Weights of a small transformer language model: RMSNorm after each block, rotary positions.
Each number is 128 + 32 x the weight over its row's rms, rounded and kept within 0 to 255. Layers, rows and columns count from 0. The size above them is the row's rms in percent of the matrix's.

# layer 4 MLP gate, 256x96, rms 0.226, rows 109-175, columns 32-63
size [ 82  90  96 104 100 107  94  97  98 104 113 109  97 102  95  92 102 105 107  98  99 104 101 105 108  91  99 102 105 102 105 109 118  99  94 104  99 103 103 110 106  85 101  99  98 103 107 105 106  95 106  99 100  85 106  99  96 107  96  95  99  93  99  94  96 102  98]
[[120 141 150 154 147 172 131 146 144 187 150 185 143  94 169 177  89  90 171 137 125 153 118  57 117 133  94  97 171 181  96 116]
 [141 106 146 130 136 129 105 109 122  80 141 151 107 219 106  81 192 110 112 112 128 169 200 100 127 111 174 105 108 100 138 100]
 [176 186 133 112 164 104 146 166 117  97 203 145 149 187 109 108 165 134  73 133 114 153 165 129  92  96 139 102 106 140  99 122]
 [156 182  87 231 114 131 146 114 161 156 124  87 107 120  76  87 166 137 172 135 165 133 115  52 114 111  78 113 105 136 146 115]
 [123 163 166 123 146 100 170 117 110  89 148 157 128 140 117  99 133  83 145 135 178 140 155 141 162 139 214 159 105  91 133  92]
 [133 122 141 131  78 143 128 100 129  84 126  21 114 163 143  87 119 156 135 107 130 106 166 122 132 126 150 115  60 144  87 168]
 [190 166 113 172 164  78  43 145 116 141 145 126 164 153 190 116 153 107 140 125 132 141 113 110 149  77 113 151 112 119 128 140]
 [159 172 140 110 170  99 115 108 197 124 182 127 117 189 210 112 126 169 164 146 104  80 111 111 120 170 131  95 137 118 104 129]
 [158 134 121 135 105 205 149  98 156 101 124 117  88 136 160  74 174 178 131 160 148 129 141  84 147 127  73  90 129 140  67 141]
 [123 132 108 145 110 124 122 117  88  97 209  99 122 173 135  81 177 148 126 145 160 110 134 107 141 142 172 110  69 123 124 100]
 [119 171 163 102  72 173 196  89 182 117 114 142 148 161 178  40 156 187 169 148 143 165 155 125 147 151 167 134 117  50 100 135]
 [160 108  96 101 102 150 151 221  96 115 136 126 123 150 102 151 127 165 142 189 103 104 138 119 184  93  91 122  98  59 164 149]
 [129 157 135  93 151  96  95 127 111  67 140 124 127 144 139 126 133 164 100 172 126 135 135 134 172 109 183  78 199 155 106 106]
 [ 79 142 124  71 118 179 130 114 107  94 154  96 123 121 112 121 124  89 132 149 113 122  91 126  82 127 161  80 119  98 128  51]
 [186 163  81 105 130  99  87 148  96 134 144 133 164 185  75  82 162 121  72  92 104 126 215 148 128 141 183 117 122 112 165 116]
 [117 232 184 118  97 146 121  33 167  79 137 117 153 119 156  88 114 109 169 165 113 144 103 112  82 149 141 142 131 162  57 153]
 [136 100 112  81 157 140 142 178 128  72 109 104 124 166 124 133 143 159  18 141 127 137 150 135 137 113 130 174  85 122 149 199]
 [116 122 105 123  93 107 183 142 142 124 164 110 136 147 127 121 136 157 100 139 180 127 167 132 187 173 142 142 144 107 108 153]
 [183 157  91 132 133  89  97 146 161 100 103 144 137 180 122 127 107 101 164 170  77 153 143 111 152 112 113  97 103   2 112 188]
 [ 98 176 110 113  76 131 141  90 163 150 162 134 102 163 146  43 146 108 158  60  95 141 152 150  88 125 142  97 132  75 143 128]
 [157 154 142 144 118 127 121 122 156  60  99 173 214 150  90 150 146 148 138  99  99 142 183 114 164 143 107 145 102  62 144 138]
 [149 139 104 140 117 139 174 159 123 148 189  57 166 127  53  93 182 157 107  89 157 169 159  98  87 131 138 194 137  94 146 136]
 [147 175  95 130 179 100 155 136 104  97 177  47  71 137 113 155 159  93  85 133  92  63 128 136 167 157 193 143 125  90  97 136]
 [165 144  86 171 107  94 128 168  94  77  92 148  85 165  97 143 124 122 119  99 106 138 105  97 158 159 130  83 157 103 125 108]
 [137 137 123 128 139 121  78 122 139  57 133 118 130 151 112  93 195 152 141 141 166  86 132 120 124  98 189 139  66 157 136 140]
 [123  90  66 108 142 133  68 202  74 126 140 143 190 137 119 131  65 152 121 116 144 136 197 122  91 119 110 120 117 119 138  96]
 [149 125  72 132  77 145 149 110 112 148 191  81 145 138 103  69 111 118  87 137 140 125 121 127 142 133 114  84 135  69  93 178]
 [188 127 157 133  58 128 152 153  62 127 153 128 144 117 129 105 112 133 148 106 124 151 171 146  87 139 177 113 134 147  89 139]
 [132 156  86 131  48  94 131 112 150  69 115  82 147 147  93 150  67 171 121  94 151  61 101 139 149 152 114  85 106  74 123 129]
 [153  84 114 225 144 164 147  80 159 117 118 110 103 176 180 102 193 157 141 127 156 108 114 128 126 118 137 143 115  94 197  99]
 [158 122 128  75 120  95 185 158  85 153 139 116 117 147 124 183 171 111  96 131 136 121 125 138  89 131 168  82 104  97  86 163]
 [211 120  96 155 133  95 160 132 154 117 159 124 119 171 101  72 106 154 130 125 175 105 177 123 100 123 104 177 113 108 143 140]
 [174 119 118 116 140 141 144 162  61 143 125 101 103 123 107  79  93  89 181  96 119 164 118 143 183 116 161 122 109  54  89 105]
 [170 121 121 111  49 135 164  98 127 151 177 107 112 111  47  44 141 148 117 102  77 140 141 120 115 137 116 140  80  73 187 143]
 [104 145 116 173 102  97 138 179 122 145 151  92 152 108  83 125  95 147 115 109 105  87  60 113 129 123 123 130 128 161 103 130]
 [157 133 101 133  96 128 139  83 111 119 154  84 171  92 136 140 133 151  85  87 148  79 130 119 178 137 124 130  83  71 123 112]
 [166 111 163 127 132 111 101  95 127  86 109 154 202 114 124 121 174 116 166 155 178 131 102 119 137 148 131 159  87 117 208 136]
 [152 134 105 149  89 156 144 157  86 110 165  51 146 146 105  77 204 108  96 140 100 159 129 114 104 131 133 100  80 125 109 147]
 [141 109 111 145 105 126 106 105 104 141 104 107 150 127 100  77 155 160  64 105 135 104 133 120 117 126 115 169 114 105 158 134]
 [127 137 122 142 102 117 145 129 113 126 156 127 135 158 192 150 180 148  58 113 107 104 171  85 144  70 132 136 113  98 128 172]
 [ 99  98 118 130 132 142 172 150 143  97 162 137  96 180  66 116 151 178 100  91 157 122 141 143 137 115 166  99  78 129 156 110]
 [105 123 159 128 153 158  67  74 164 141 159 162 138 106 114 141  77  84 137 139 101 103 157  80 212 137 112  93 114 148 107  50]
 [125 193 105  93 120 126 149  93 106 132 133 108 136 141  97 106 134 149 185 119 153 108 141 106  56 169 207 101 145  97 156 155]
 [136  88 128 118 130 160 166 136 138 137 154  91  74 141  87 144 118 143 115 170  72 123 199  82  88  45 151 123  87 130 137 151]
 [156 129 161 139  89  84 120 163 122 111 137 140 148 173 103 167 132 116  46 113 110 140 134  38 167 108 130 106  71 118 157 117]
 [159 126 150 127  58 109 151  91 164  76 128 100 139 167 118  28 106 130 140 102 114 120 121 114 128  96 202  86 113 135 132 127]
 [155 107 135 120 151 111 150 139 126  71 135  85 139 110  83  85 114 130  97 112 151 116 173  89 130 111  49 144 130  96 128 146]
 [138  80  89 113 112 137 141  92  25 167 161 132 146 167  82 102 120 129 134 113  73  81 109 128 106 121 108  88 118 105 142 145]
 [165 150  91 212 107  97  84  96 117  95 131 148  99 142 106 125 160 150 100  85 130 138 156  96 144 139 146  96 125 107 158  89]
 [150 133 145 105 137 151 142 118 103  35 130 118  91 125 144 126 153 113 159 157 198 103 185 118 103 135 132 137  92 116 134 123]
 [133 132  97  76 135 139 171  96 120 103 120 138 106 116  53 148  66 181 134 144 141  98 112 136 123 133 155  84  60 174 177 159]
 [ 92 139  99 111 133 140  78 147 119 136 135  70 126 163 141  98 134  88 158 106 101 141 145 170 112 114 132  90 156 136 110 153]
 [142 124 106 162  99 131  92 163 131 119 106  72 131 132  95 165  89 101 122 164 154 136 149 133 152 148 134 156 139 103 143 204]
 [ 97 140  82  96 178 156 137  97 170 135 166 112 102 200 106 133 138 152 163 157  76 136 155  72 164 103 104 118 105 161  97 131]
 [127 132 127 126 133 158 194  56  82 115 139 133  84 118 146 100 178 134 141 126 170 166 160 132 115  87 129 129 130  72 159 139]
 [105 171  55 105 133 145 117 112 174 114 111 141  86 152  38  74 127 130 110 153 147 167 131 125  61 147 136 162 150 107 147 128]
 [160 140 149 178  20 159 128 107 118 103 108 123  68 119 172 128 118  95 106 126 127 143 102 143 109 151  99  87 117  98 107 113]
 [122 147 104 165 116 141 146 144 197 108 109 120  91 118 100  79 184 107 197 130 180 103 111  99 114 124 115 114 127  39 106 119]
 [ 95 162  94  95 112  72  88 151  82 138  89 117 130 132 110 156 102 126 219  88 180 130 105 162 112 139  81  78 142  98 122 144]
 [139 177 130 133 115 155 111 204 131 100 161 118 121 141 120 110  93 143 116 110 207 183 109 105 139  80 143 137 146 153 123 161]
 [177 131 167 150 109  64 176 149  98 139 126 120 124 155 118 117 134 127 139 129  97  92 155 117 110 118 197 121 127 117 109 105]
 [110 137  84  77 118 151 143 167 140 121 163 160 117 154 158 110 120 175 135 143  91 130 144  80  99 136 114  81  78  74 158 152]
 [177 165 125 187 129 108 154 159 112  97 209 155 123 162  92 101  92 100 168 126 125 139 120  83 134  69 125 106 117 107 167 205]
 [130  97  55 122 155 130 155 126 186  81 219 116 141 122  90  88 148 167  83 103 155 105 183 131 185 129 143 103 102 114 171 136]
 [130 122 169 158 158 139  77 151 122 106 128 108 174 120  89 164 151  57 108 119 125 198 144 119 127  60 132 154 141 166 109 136]
 [117 166  85  96 104 159 167 185 189 121 130  58 135 114 105 101 171 135 141 144 106  82 122 123 118 127 116 107 142  91 124 109]
 [116 127  81 108 152 101  83 195 104 104 163  90 114 132 120  90 143  99 125 176 152 162 123 135 123 135 170 178 112  53  92 136]]
# layer 4 MLP up, 256x96, rms 0.239, rows 109-175, columns 32-63
size [ 75  86  90 100  96 118  85  90  92 108 116 116  91 119  92  89  94 111 104 104  96 114 103 105 118  82 130  95 105  99 104 105 134 107  84 113  91 109 112 105  97  77 101  90  89 121 106  95 100  88  98  97  96  77 105  98 106 114  94  85  96  90 100  92  87 105  95]
[[129 138 108 135  85  88 118  96 122 111 146  70 121 119 118  67 161 115  85 118 132 122 129 186 109 139 127 115 144 104  96 150]
 [133 112  79  52 154 125  89 109 101  79 121 197 109 204 122 186 109 195  90 141 120 130 120 120 122 139 143  65 135 172  76 105]
 [121  89 152 142 105 216 122 134 175  86 104  88 107 141  86 126 148 170  75 105 130 128 100 119 203 105 135 137 112 142 119 121]
 [ 89 113 172  87 143 120 104 186  97 115 158 132 164 169 168 123 196 147 162 117 138 133 165 173 104 113 117 111 125 142 147 192]
 [115  83 129  68 133 118 138 206  86  67 164 159 166 137 115 160 101 112 109 206 154 137 135 153 118 132 117 135 136 144 148 115]
 [130 116 114 195 132  99 137 196 123 149 107 170 132 110 106 109 143 106 104  83 179  73 108 139 136 143 135 107 166 114 124 116]
 [101 104 114 165 114  72 137  61 135 116  91  98 101 161 185 137 130 168 133 104 118 144 108  95 190  66 190 131 126 119 137  90]
 [149 132 142 126 166  99  85 173 142  80 111 137  92 145 121 180 156 106  93 139 118  82 107 107 152 133 131 126 108 130 117 141]
 [146 112  75 106 203 106 142 113 130  96 137 162 114 139 114 147 219 170  21  97 142 146 143  82 153 120  94 169 111 143  88 145]
 [166 164 140 134 128 132 152 118 120 135  74 170 101 115 110 171  90  78  90 124  79 120 131 152 100  61 128  98 110 132 153 163]
 [ 75 164 123  84 170  97  99 143 165 138 126 137 103 110 122 131 158 183  88  48 111 162 128 119 134 148 227 111 109  92 133 126]
 [ 98 144 135 120 142 150 102 167 103 149 122 121 135 169 110 105 151  53  56 145 180 123  65 160  88 126 184 164 128 106  92 169]
 [ 96 120 116 166  54 156 185 121  61 102  12  93 141 128 124 155 124 115 112 124  81 117 128 184 121 132 152 111 128 114  85 118]
 [134 170 112 132 166 126 174 140 119 122 104 114 172 143 116  73 151  68 146 141 112  76  76 126 116  93 179 121 168 118  94  56]
 [124 143 106 172 151 114  92 140 133 121 110 107 145  58 191 119 162 100 165 155 112 186 110 100 122 107 108 153 147  93  85 151]
 [119  85 100 207 163 132 157 172  84 147 152 118 137 101  84 180 108 104  74 125 101 108 139 160 152 104 128 110 124 126 136 138]
 [148 115 173 126 118 117 134 155 148 108 114 169 160 131 144  30  88 107  58 207 116 163 117  98  68  89 104 189 151 139 160 166]
 [128 139 119 135 153 110  88 110 123 114 109 106  94 130 162 147  82 131 175 155 115 144 129 148  55 137 134 175 186 119 122 113]
 [135 105 208  38 130 151 189 103 168  70 147 129 100 112 111 160 181 146 113 144 231 140 110 113  83 133  91 178 119 173 130 178]
 [174 107 205 125 122 146 124 115  85 113 146 121 157 132  89 123 156 106 140 158 124 119  91 127 139 134  88 118  81 135 219 168]
 [161 105 113 149  83  94 161 138 163 162 135 131 118 101 115  99  80  90 100 149 174  92  62 185 140 146 171 123 171 162  91 150]
 [137 140 134 204 143 215 170 135 101 137 193 126 129 131 111 120 134 130 148  89 113 173 106 131  63  83 216 192 131 188 125 164]
 [149 174 103 122 141 106 128 137 111 147 223 146 134 126 152 136 127 135 137 148 111 104 110 121 135  99 121  97 117 174 161 147]
 [125 136 118  66 160 151 210 110 165 207 148 103  71 136 105 148 206 122 116 152 119  99 131  99 101 124 106 167 114 128 175 178]
 [106 160 102 138  98 147 115 145 139 176 166 114 105  80 177 122 102  30  87  70  93 183  77 146 114 101  80 145 153 136 178  71]
 [115  93 129 125 114  78 139 121 168 116 250 141  95 165 160 125  88 155 122 119 161  79 162 130 119 158 137  49 163  67  97  89]
 [ 75 157  97 104 106 111 147 169 149 164 138 129 154 111  77  97  96 125  25 107 107 143 135 188 137 114 108 118 151 115 130 146]
 [121 122 139 140 153  98 147  78 146  98  99  95 186 133 159 151 152 129 158 128 107  61  75 104 120 117 102 189  95 110  88 131]
 [ 60  92 120  75 155 204  97  74  82 131 119 166 128 154 122 129 120  60 111 114 133 153 193 123 112 139 152 136 150 134 104 107]
 [102 185 127  97  87 130 127 151 125 152 114 145 158  99  79 159  48  85  57 123 111 134 153 143 117 175 156 115 121 152  79 131]
 [120 188 112  75 133 194  76 150  74 142 140 120  97 124 115 119 145  86  70 126 146 164 104 151 125 127 131 141 114 159  96 107]
 [109 119 147  69 138 109 178  97 159 172 104 126  70 113 128 137 162 103  98 129  85  97  85 143 175 127 165 184 142 144 167 111]
 [ 96 133 133 160 151 126 101 189  95 132 144 100 158 127 182 126 127 125 144 119 170 134 211 145 144 122 194 145 106  92 166 121]
 [122  49 101  91  82 182 158  53 152 152 141 122 174 129 106  95  93 146 129 139  83 121 114 122  86 121 101 140  75  89 187 154]
 [132 148 164 172 139  87  22 141 136 128 201 111 183 105 131 124 164 116 115 103 134 129 127  80 125 126 170 162 138 174  76 114]
 [145 154 125 213 135 128 132 130 176 119 130 195 136 128 137 160  64  98 105 175 142 171 140 124 163  70 129 100  96 107 130 112]
 [117 131 162  84 137 133 151  68 174 109 133 114  48 158  63 112  86 122  82 143 116 125 140 136  94 134 138 118 141 160 125 104]
 [117 133  81  88 158 120  93 114 147 184  67 219 119 110 120 130  55 200 205 203 144  79 156 135 143 176 136 129 101 114 154 141]
 [135 143 115  70 119  90 142 127  80 142 156 128 159 123  87  67 144 149 129 100 139 128 133 152 146 140  86 203 103 133 158 125]
 [ 91 158  66  71 109 175  94 145 100 149  96 113 122 139 142 164  99 104 128 107 141 150  84 169 100 163  88 110  92 198  39 117]
 [114  68 255 140 154 131 154 102 163 142 163 159  97 161  83 131  94 186  77 166 110 141  84 111 163  91 138 130  97 117 144 125]
 [ 99 124 173 149 218 163 132 214 152  53 165 117  93 127  99 141  92 151 180 137 187 128 154  67  89 144  88 168 128 165 139  99]
 [139  96 164 162 106 130 143 125 146  87 106 163 140 178 148 122 102  54  34 164 124 101  95 115 173  92  76 188  83 145 124  98]
 [144  69 115 107 151 139 199 135 130 110 143  88 128 140  89 180  80 152 125 178  87 122 173  75  91  76 124 111 130 159  89 169]
 [ 97 156  95 171 162 149 155 102 123 134 131 131 141 103 116 111 155 164 180 144 148 111 127 189 144 115 155 112 127 163  91 153]
 [154 123 191 132 130  91 155 122 116 100 110 140 128 143 127  88 109 144 141  85 124 138  82  96 102  51 167  58 126 184  98  96]
 [ 74 189 150 110 194 117 137 138 116 125 127 170 162 129 103  57 136 111  70 112 165 144 131 101 141 178  90 143 140 135 123 183]
 [169 134 130 141  93 184 151 158 185 128  50  83 135 116 138 169  75 110 177 153 107 131 144 118  95 132 101 120 205 105 151 159]
 [148 120  94  96 178 144 149 111 124 142 101  47  99 111 123 132 152 143 132 166 106 128 144 106 122 123  96 127 147 125  55 150]
 [156 106 149  90 127 184 132 148 116  56  98 128 118 107 187 144 131 108 181 156 149 124 186 112 153 159 114 123 137 148 115 177]
 [111 112 129 153  98  96  92 125 143 146 117 136 184 132 204 141 201  56 103  96 133 153 143 148 112 117 133 135 173  96 100 153]
 [120 109  76  99 172 135  94 164  96 155 194  72 142 161  47 129  81 108 120  97 101 132 189  83  96 129 130 102 105 144 122  91]
 [129 106 130 137  98 189  93 165 130 107 169  73 127 123 118 190  64  48 135 152 154 169 162 181 113 149 142 161 158 134  89 154]
 [140 135 103  97  81  92  92 109  91  93 149 124 110 145 127 162 136 102 130 117 211 140  87 202 202  77 135 131 161 121 132 162]
 [129  80 129 177 131 141 139 159  50 125 124 133 187 129 153 117  96 122  97 121 114 150 106 165 104 137 178 195 137 167  94 137]
 [ 95 176 133 147  74 139 112 115 139 164  84  87 183 124 109  84 114  89 132 121  96 144  75  89 142 111 139 216 100 144 176 149]
 [113 101  97 121 196 137  82  82  96 144 142  59 113 120 115 106 135 141 137 134  84  70 150 169 131 143 157 171 135 131 148 169]
 [126 109 145 183 149  89 108 139 121  88 151 140 189 105 175 126 134 105 138 122 106 158 130 215 148 180 158 158  95 112 182 106]
 [112 113 130 110 136 180 165 102 217 125 145  98 134 168 141 102  95  87 117 140 156 126 167  96 109 193 147 154 101 149  97 140]
 [171 192 133  85 133 157 135 106 100 121 181 136  74 165 130 114 151 111 110  68 147 129 160 176 133 107 113  94 136 150 151 101]
 [120  77 146 117 143 130 158 150  92 144  93 198 141 148 159 159 118  79 195 173 136  58 161 105 112 115 108 130  96  67 208 197]
 [130 142 159 222 112 133 121 137 144 114  40  90 138  99 124 171 133  88 167 147 169  94  97 142 100 105 109 146 147 101 129 108]
 [171 101 132 166 156 164  91 159 148  91 156 154 126 165 107  71 109 148 163 185 159  94 163  78 112  72 110 146  68 156 164 177]
 [127 111 140 151 205 123 118  88 138 113 144 143 169 145 158  78 160 157 151  94 144 123 168 153 102 138 158 120 146 129 123  82]
 [ 90 123  87 115 116 121 141 158  68 144 135 170 104 137  98  99 107 151 128  88  98 117 143 172 183 154 192 112 150 111 159 152]
 [113 109 122 105 113 108 156 120 161 100  83 116 158  95  95  95 167  84 121 170 148 112 125 141 166 143 129 177  90  85 148 107]
 [125 141 168  95  96 151 124 147 152 154  94 120 111  96 135 168 136 106 161 109 132  86 153 145  62 158 176 128 102 136 143 130]]
# layer 4 MLP down (transposed), 256x96, rms 0.225, rows 109-174, columns 32-63
size [ 87  92  98 101  96 107  91 100  98 101 115  96  93 113  95  92  96 112  96 101  99 109  94 103 108  82 102 101 100 103 100 105 143 102  87 105 101 101 105 108 103  89  95  93 100  98 105  96 106  91  97  96  97  87 104 102 103 107  93  94  97 106  97  95  95 101]
[[100  33 128 110 144 138 107 119 127 154 133 122 133 123 129 145  98 137 141 117 130 158 143 120 126 164 129 221 147 156 135 121]
 [122 118 159 154  89 151 162 151 143  67  82 130 118 109 186  83 158  50 125 137  85 123 117 170 166  93  91 108 117 149 154 111]
 [149 108  95  66 138  94 129 158  77 122 140 142 147 122 108 166 148 143 100 102  81 172 170 154 154  77 135 107 144  98 158  94]
 [114 108  85  84 138 118 167 123 132 141  99 182 129 145 124 122  92 165  74  90 149  69 134 109  93 196  71 105 193 125 158  61]
 [ 79  97 109  63  77  94 147  99 118 146 127  85 126 122 111 129 153  93 117 121 160 170 179 111 140 118 126 111  84 193 212 154]
 [151 163 114 122 100 114  59  75 208  93  93  94 164 119 107 123 123  76 134 157  97 179 100 144 133  92 172 130 167 108 125  88]
 [ 96 130 166 157 167 120  94  88  91 147 138 129 177 123 148 128 114  96 136 137 143  93  91 126 125 132  76  97  99 167 114 131]
 [ 80  62 119 127 149 121  82 135 139  83 106 104 120 193  96 106 145 156  97 135  74 166 154 126 116 171 112 129 130 117 114 112]
 [ 88 191 155 121 119 122  78 107 106 137  76 119 178  97 106 121 120  88 118 174 145 119  63 183 118 101 115 139 102  83  62 145]
 [115 167  94  64  93 127 119 161 120  54 167  98 147  97 164  57 135  73 142  95 151 177  98 105 190  76 106  95 127 158 125 162]
 [165 121 102 113 143 144 100 159 154 163 147 130 157 155  81  83 145 157 105 110  98 155 134 156 127 159 137 134  68 173 149 132]
 [146  74 163 144 125 123 101  68  94 145 184 127 110 107 110 103  88 195  93  96 173 111 137 178  89 155 103 122 147 184 122  80]
 [122 136 140 106 209  81 156 150 131 206 162 149 153 131 117 135  86 149 156 120 154  93 126 112 135 104 168 139 145 103 131 152]
 [119  73 125  88 122 169 141  77 132 154 110  95 104 101 163  80 188 111 178 123  89 180 220 182 106 133 123 197 111 128 147 120]
 [149  92 114  42 126 160 143 122 141 127 146 124 123  83  87 141  97 185 131 106 119 166 215 138  97 116 109 222 107 119 176 125]
 [ 84  87 170 121  87 115  92  87 143  96 140 119 162 136 126  90 119 177 111  96 134 128 120 161  84 110 135 184 183 115  91 136]
 [129 104 171 136 135 118 156 113 118 174 128 131 130 132 140 255 124 134 108 101 159  39 132 105 150 117 104  94 102  69 173 160]
 [153 140 138 198 118 176  74 107 104 113 144 124 155 139 119 136 155  93  97 122  91 191 122 107 113 104 124 130 133 175 118 166]
 [165 128  53 189 106  62 129 192 160 149  71 117 164 119 180 128  85 110 158  80 200 138 117 119 151 114 149 113 161  89 109 136]
 [116 106 138 122 123 135 118 180  88 152 100 122 162 132  94 146 215 144 160 125  94 153 161 145  85 104 143 134 160 169 126 195]
 [127 189 127  98 175 137 154 124 167 115  89  84 119 146 135 144  85 172 163 145  70 137 137 188 143  96 116 144 119 135 120 112]
 [ 55  72  92 154 107 103 181  87 150  98 143 104  84  98 120 151  84 104  93 117 185 143 187 119 154 145  45 182 202 145  95 105]
 [ 75 150 171  99 107 156  78  95 104 127 102 113 130 175 141 112 111 156 147 154  99 114 181 115 142 246 171 129 125 128 172 156]
 [110  60  40 123 100 119  73 129 141  89 135  61 134 113 186 113  89 109 151 122 166 100 115 173 149  81 154 161 154 124  93 139]
 [ 65 120 107 136 153 125 181 146  47  81 121 151 121 129 181 153 163  60 134 160  88  94 132 106 169 130  93 130 105  95  81 173]
 [137 123 172 102 150 138 151  75 162 136  43 144 141 119 135 120 126 121 102 180 123 110  95 122 117 138  93 173  52  77  75 223]
 [210 149 127 126 186 149 133 114 140 121 163 131 160 133 117  93  84 110 161  61  96 181  65 114 135 177 165 131 151 129 187 114]
 [ 69  66 104  80 110 171 124 155  70 106 103 103  81 103 139 161 145 160 111  91 127 181 137 130 162 120 144 124 157 202 108 146]
 [150 180 117 136 127 182 138 109 140 138 127 121 165 115 111 147 128 125 152  98  50 143 165 150 132 161 142 108 124 126 132 135]
 [102 158  90  60 121 101  89 133 131 129 162 128 101  97 181 143 148 144 143  72 148 125 157 169 149  78 138  71  78  95 146 133]
 [ 91 116 142  91 122 113 124 142 158 137 124 144 185 143 200 138 138  96 170 109 160  85  94 175 121 121 168 106 153  79 104 179]
 [101  79 139 138 145 139 137 112 148 119 153 114 144 150 133  85 172  93 151  73  88 146 201 101  96 105 121 162  72 135 136 131]
 [121 158 134  98  88 165 126 181 119 149 112 141  61 121  99 172 147 107 150 134  96 169 137 166 162 140 136 165 155  91 111 127]
 [112 129 114 153 158 109 106 151 134  93 132 132 104 127 168  94 164 139  89  93 121 150 106 122 118  77 121  84 129 202 100 139]
 [162 222 154 147 148 193  92 173 131 170 147 135 144 102 108 137 132 111 138 121 120  87 152 144 130 133 159 125  88 107 145 111]
 [141 122  80 119 128 100 123 145 130  93 189 122  70 153 128  98 170 110 127  94  90 165  59 115 163  88 111 144 132 143  92 122]
 [137  22  79 168 129 142 112 118  93 141 139 182 150 187  95 153 116 120 138  93 126 143 136 148 124 128 136 217 136 166 113 116]
 [ 93 114 153 142 123 166 206 153 165 168  89 134 108 120 108 134 221 133 124 151 107 112 119 116  96  76  99  87 177 151  94 134]
 [125 175 110 116 105  93 118 212 149 109 146 132 166 114 149 168  87 187 116  74 197 142 131 142 118 122 163 159 146  73 120 179]
 [137 101 118 152 133 176 132 117  83 147 129 126 136 112 116 159 145 196  99 123 110 145 215 114  93 148 122  51 129 152 152 133]
 [ 90 157 100 112 121 180 132 118 109 102 154 129 103 100 126 125 185  98  94  85  91 157 169 133  93  91  86  99  86 132 152 130]
 [148 217 103 147 104 111 150 135 133 142 121 178 131 118 144  92 163 110 103 122 112 121 132 145 130 115 137  58 121  94 124 151]
 [106 110  86 122 107 135 161  92 130 115 130 122 163 151 122 137 105 122 110  33 153 103  99 139  31 153 182  94 192 109 106 159]
 [148 110 107 203 108 138 120  97 156  98  65 170  93 116 136 130 142 141 112 114 191 129  48 135 137 111 150  80  98 113 143 118]
 [125  36 155  70 136 131  82 111  96  83 139  89 114 138 162 127 120 147 103 111  84 164 135  54 127 148  90 215  74 150 125  90]
 [129  72  96 101 181 143 175  84 167 140  85 108 142 173  72 137 142 125 171 110 140 146 115 118 158 177 140 143 100 165 125  98]
 [ 85 125 122 105 111 136  64 130 116 153 109  94  79  72 122 155 148 115 214 136 132 133 119 155 134 161 144  65 115 120 104  85]
 [100 117 158 123 165  93 134 175 131 122 171 181  93 141 175  84 128 140 138 120 143  91 189 102 128 121 122  99  86 164 112 140]
 [ 85 139 182 133 101 115 150 106 156 140 103 150 156 149 136 129 107  78 128 127 146 115 126 183 140 119 117 122  71  95 127 143]
 [118 102  86 179 106 143 137 183 151 220 128 183  71 144 154 139 111 144  76  92 167 147 122 119 139 111 143 117 123 112 152 145]
 [131  69 145 107 154 103 126 120 123  96 103 140 130 154  82 158 100 186 121 104 100 122 133 126 128 176 169 151 138 119 155 103]
 [177 101 160 119 164 167  57 134 134 110 118  74  54  96 133 160 159 111 106 163 178 151  78 162 138 160  84 136  94 122 174  84]
 [158  75 110  64 175  59  88 155 155 135  81 138 156 141 116 111 122  99 177 115 152  76 139  92  78 164 166 154  91 168 167 114]
 [114  51 108  88 188 124  85 114 138 130 108 112 127 156 130 131 135 150 155 120  92 153 148 106 113 163 113 170 119 143 115 142]
 [ 84  69  66 110 101 123 152  72 126 143 129 130  67 135 116 160 181 157  92 132 107 147 148 123 128  93 131 102 122 130 132 127]
 [114 127  92 169 114 116 172 121 124 130 147 146 147  93 193 122 106 163  92 143 118  97 120 192  56 191 101 103 143  60  87 154]
 [100  84 107 143 161 111 182 141 114 142 165 170 147 116 144 106 116 112  19 100  70 149 147 111 108 131 171 119 154  73 153 172]
 [138 180  79 127  91 114 143 130 157 122 178 215 146 174 149 170 102 135  85  89 101 105 125 160 164 147 102 111 114  76 126 175]
 [122 216 139 105  84 149 113 140 102 106 130 110 136 143 189 135 137 181 168 142 227  81 115 159 131 112 172 119 120 119 104 153]
 [ 89  38 142 112 126 158 116 180  88  70 109  91 131 151 126 152 129 169 119  89 144 169 152 157 155 172 128 166 169 145 159 132]
 [ 56 187 128 143 160 138 116 114 122 108 163 103  80  95 105 112 190 105 120  46 164 111 111 134 107  70 135  56 113 132 127 101]
 [137  37  94  82 135 135 123 139 132 130 156 160 140 146 139  98 138 151 122 135 120 151 151 106 126 175 146 204 140 134 140 116]
 [166 137 123 127 138 144 139 118 172 144 104 175 163  63 150 144 135  99 134 165  83 125  31 129 165 116  97 119 105 112 121 189]
 [122  92  99 171 116 117 119 115 138 156 104 100 155 179  82 105 127 118 107 124 168 145  72 122  93 171  84  87 104 100 128 104]
 [120  29 144 135 128 144 115 144 135  98 126  89 145 122 114 137 131 111 116  93 142 177 152 127 120  96 123 228 145 171 143 113]
 [127 158 134 142 137 125 168 176 225 149 152 145 134 136  78 152 120  99 100 149 143 118 127 149 156 164 177 124 113 183 140 130]]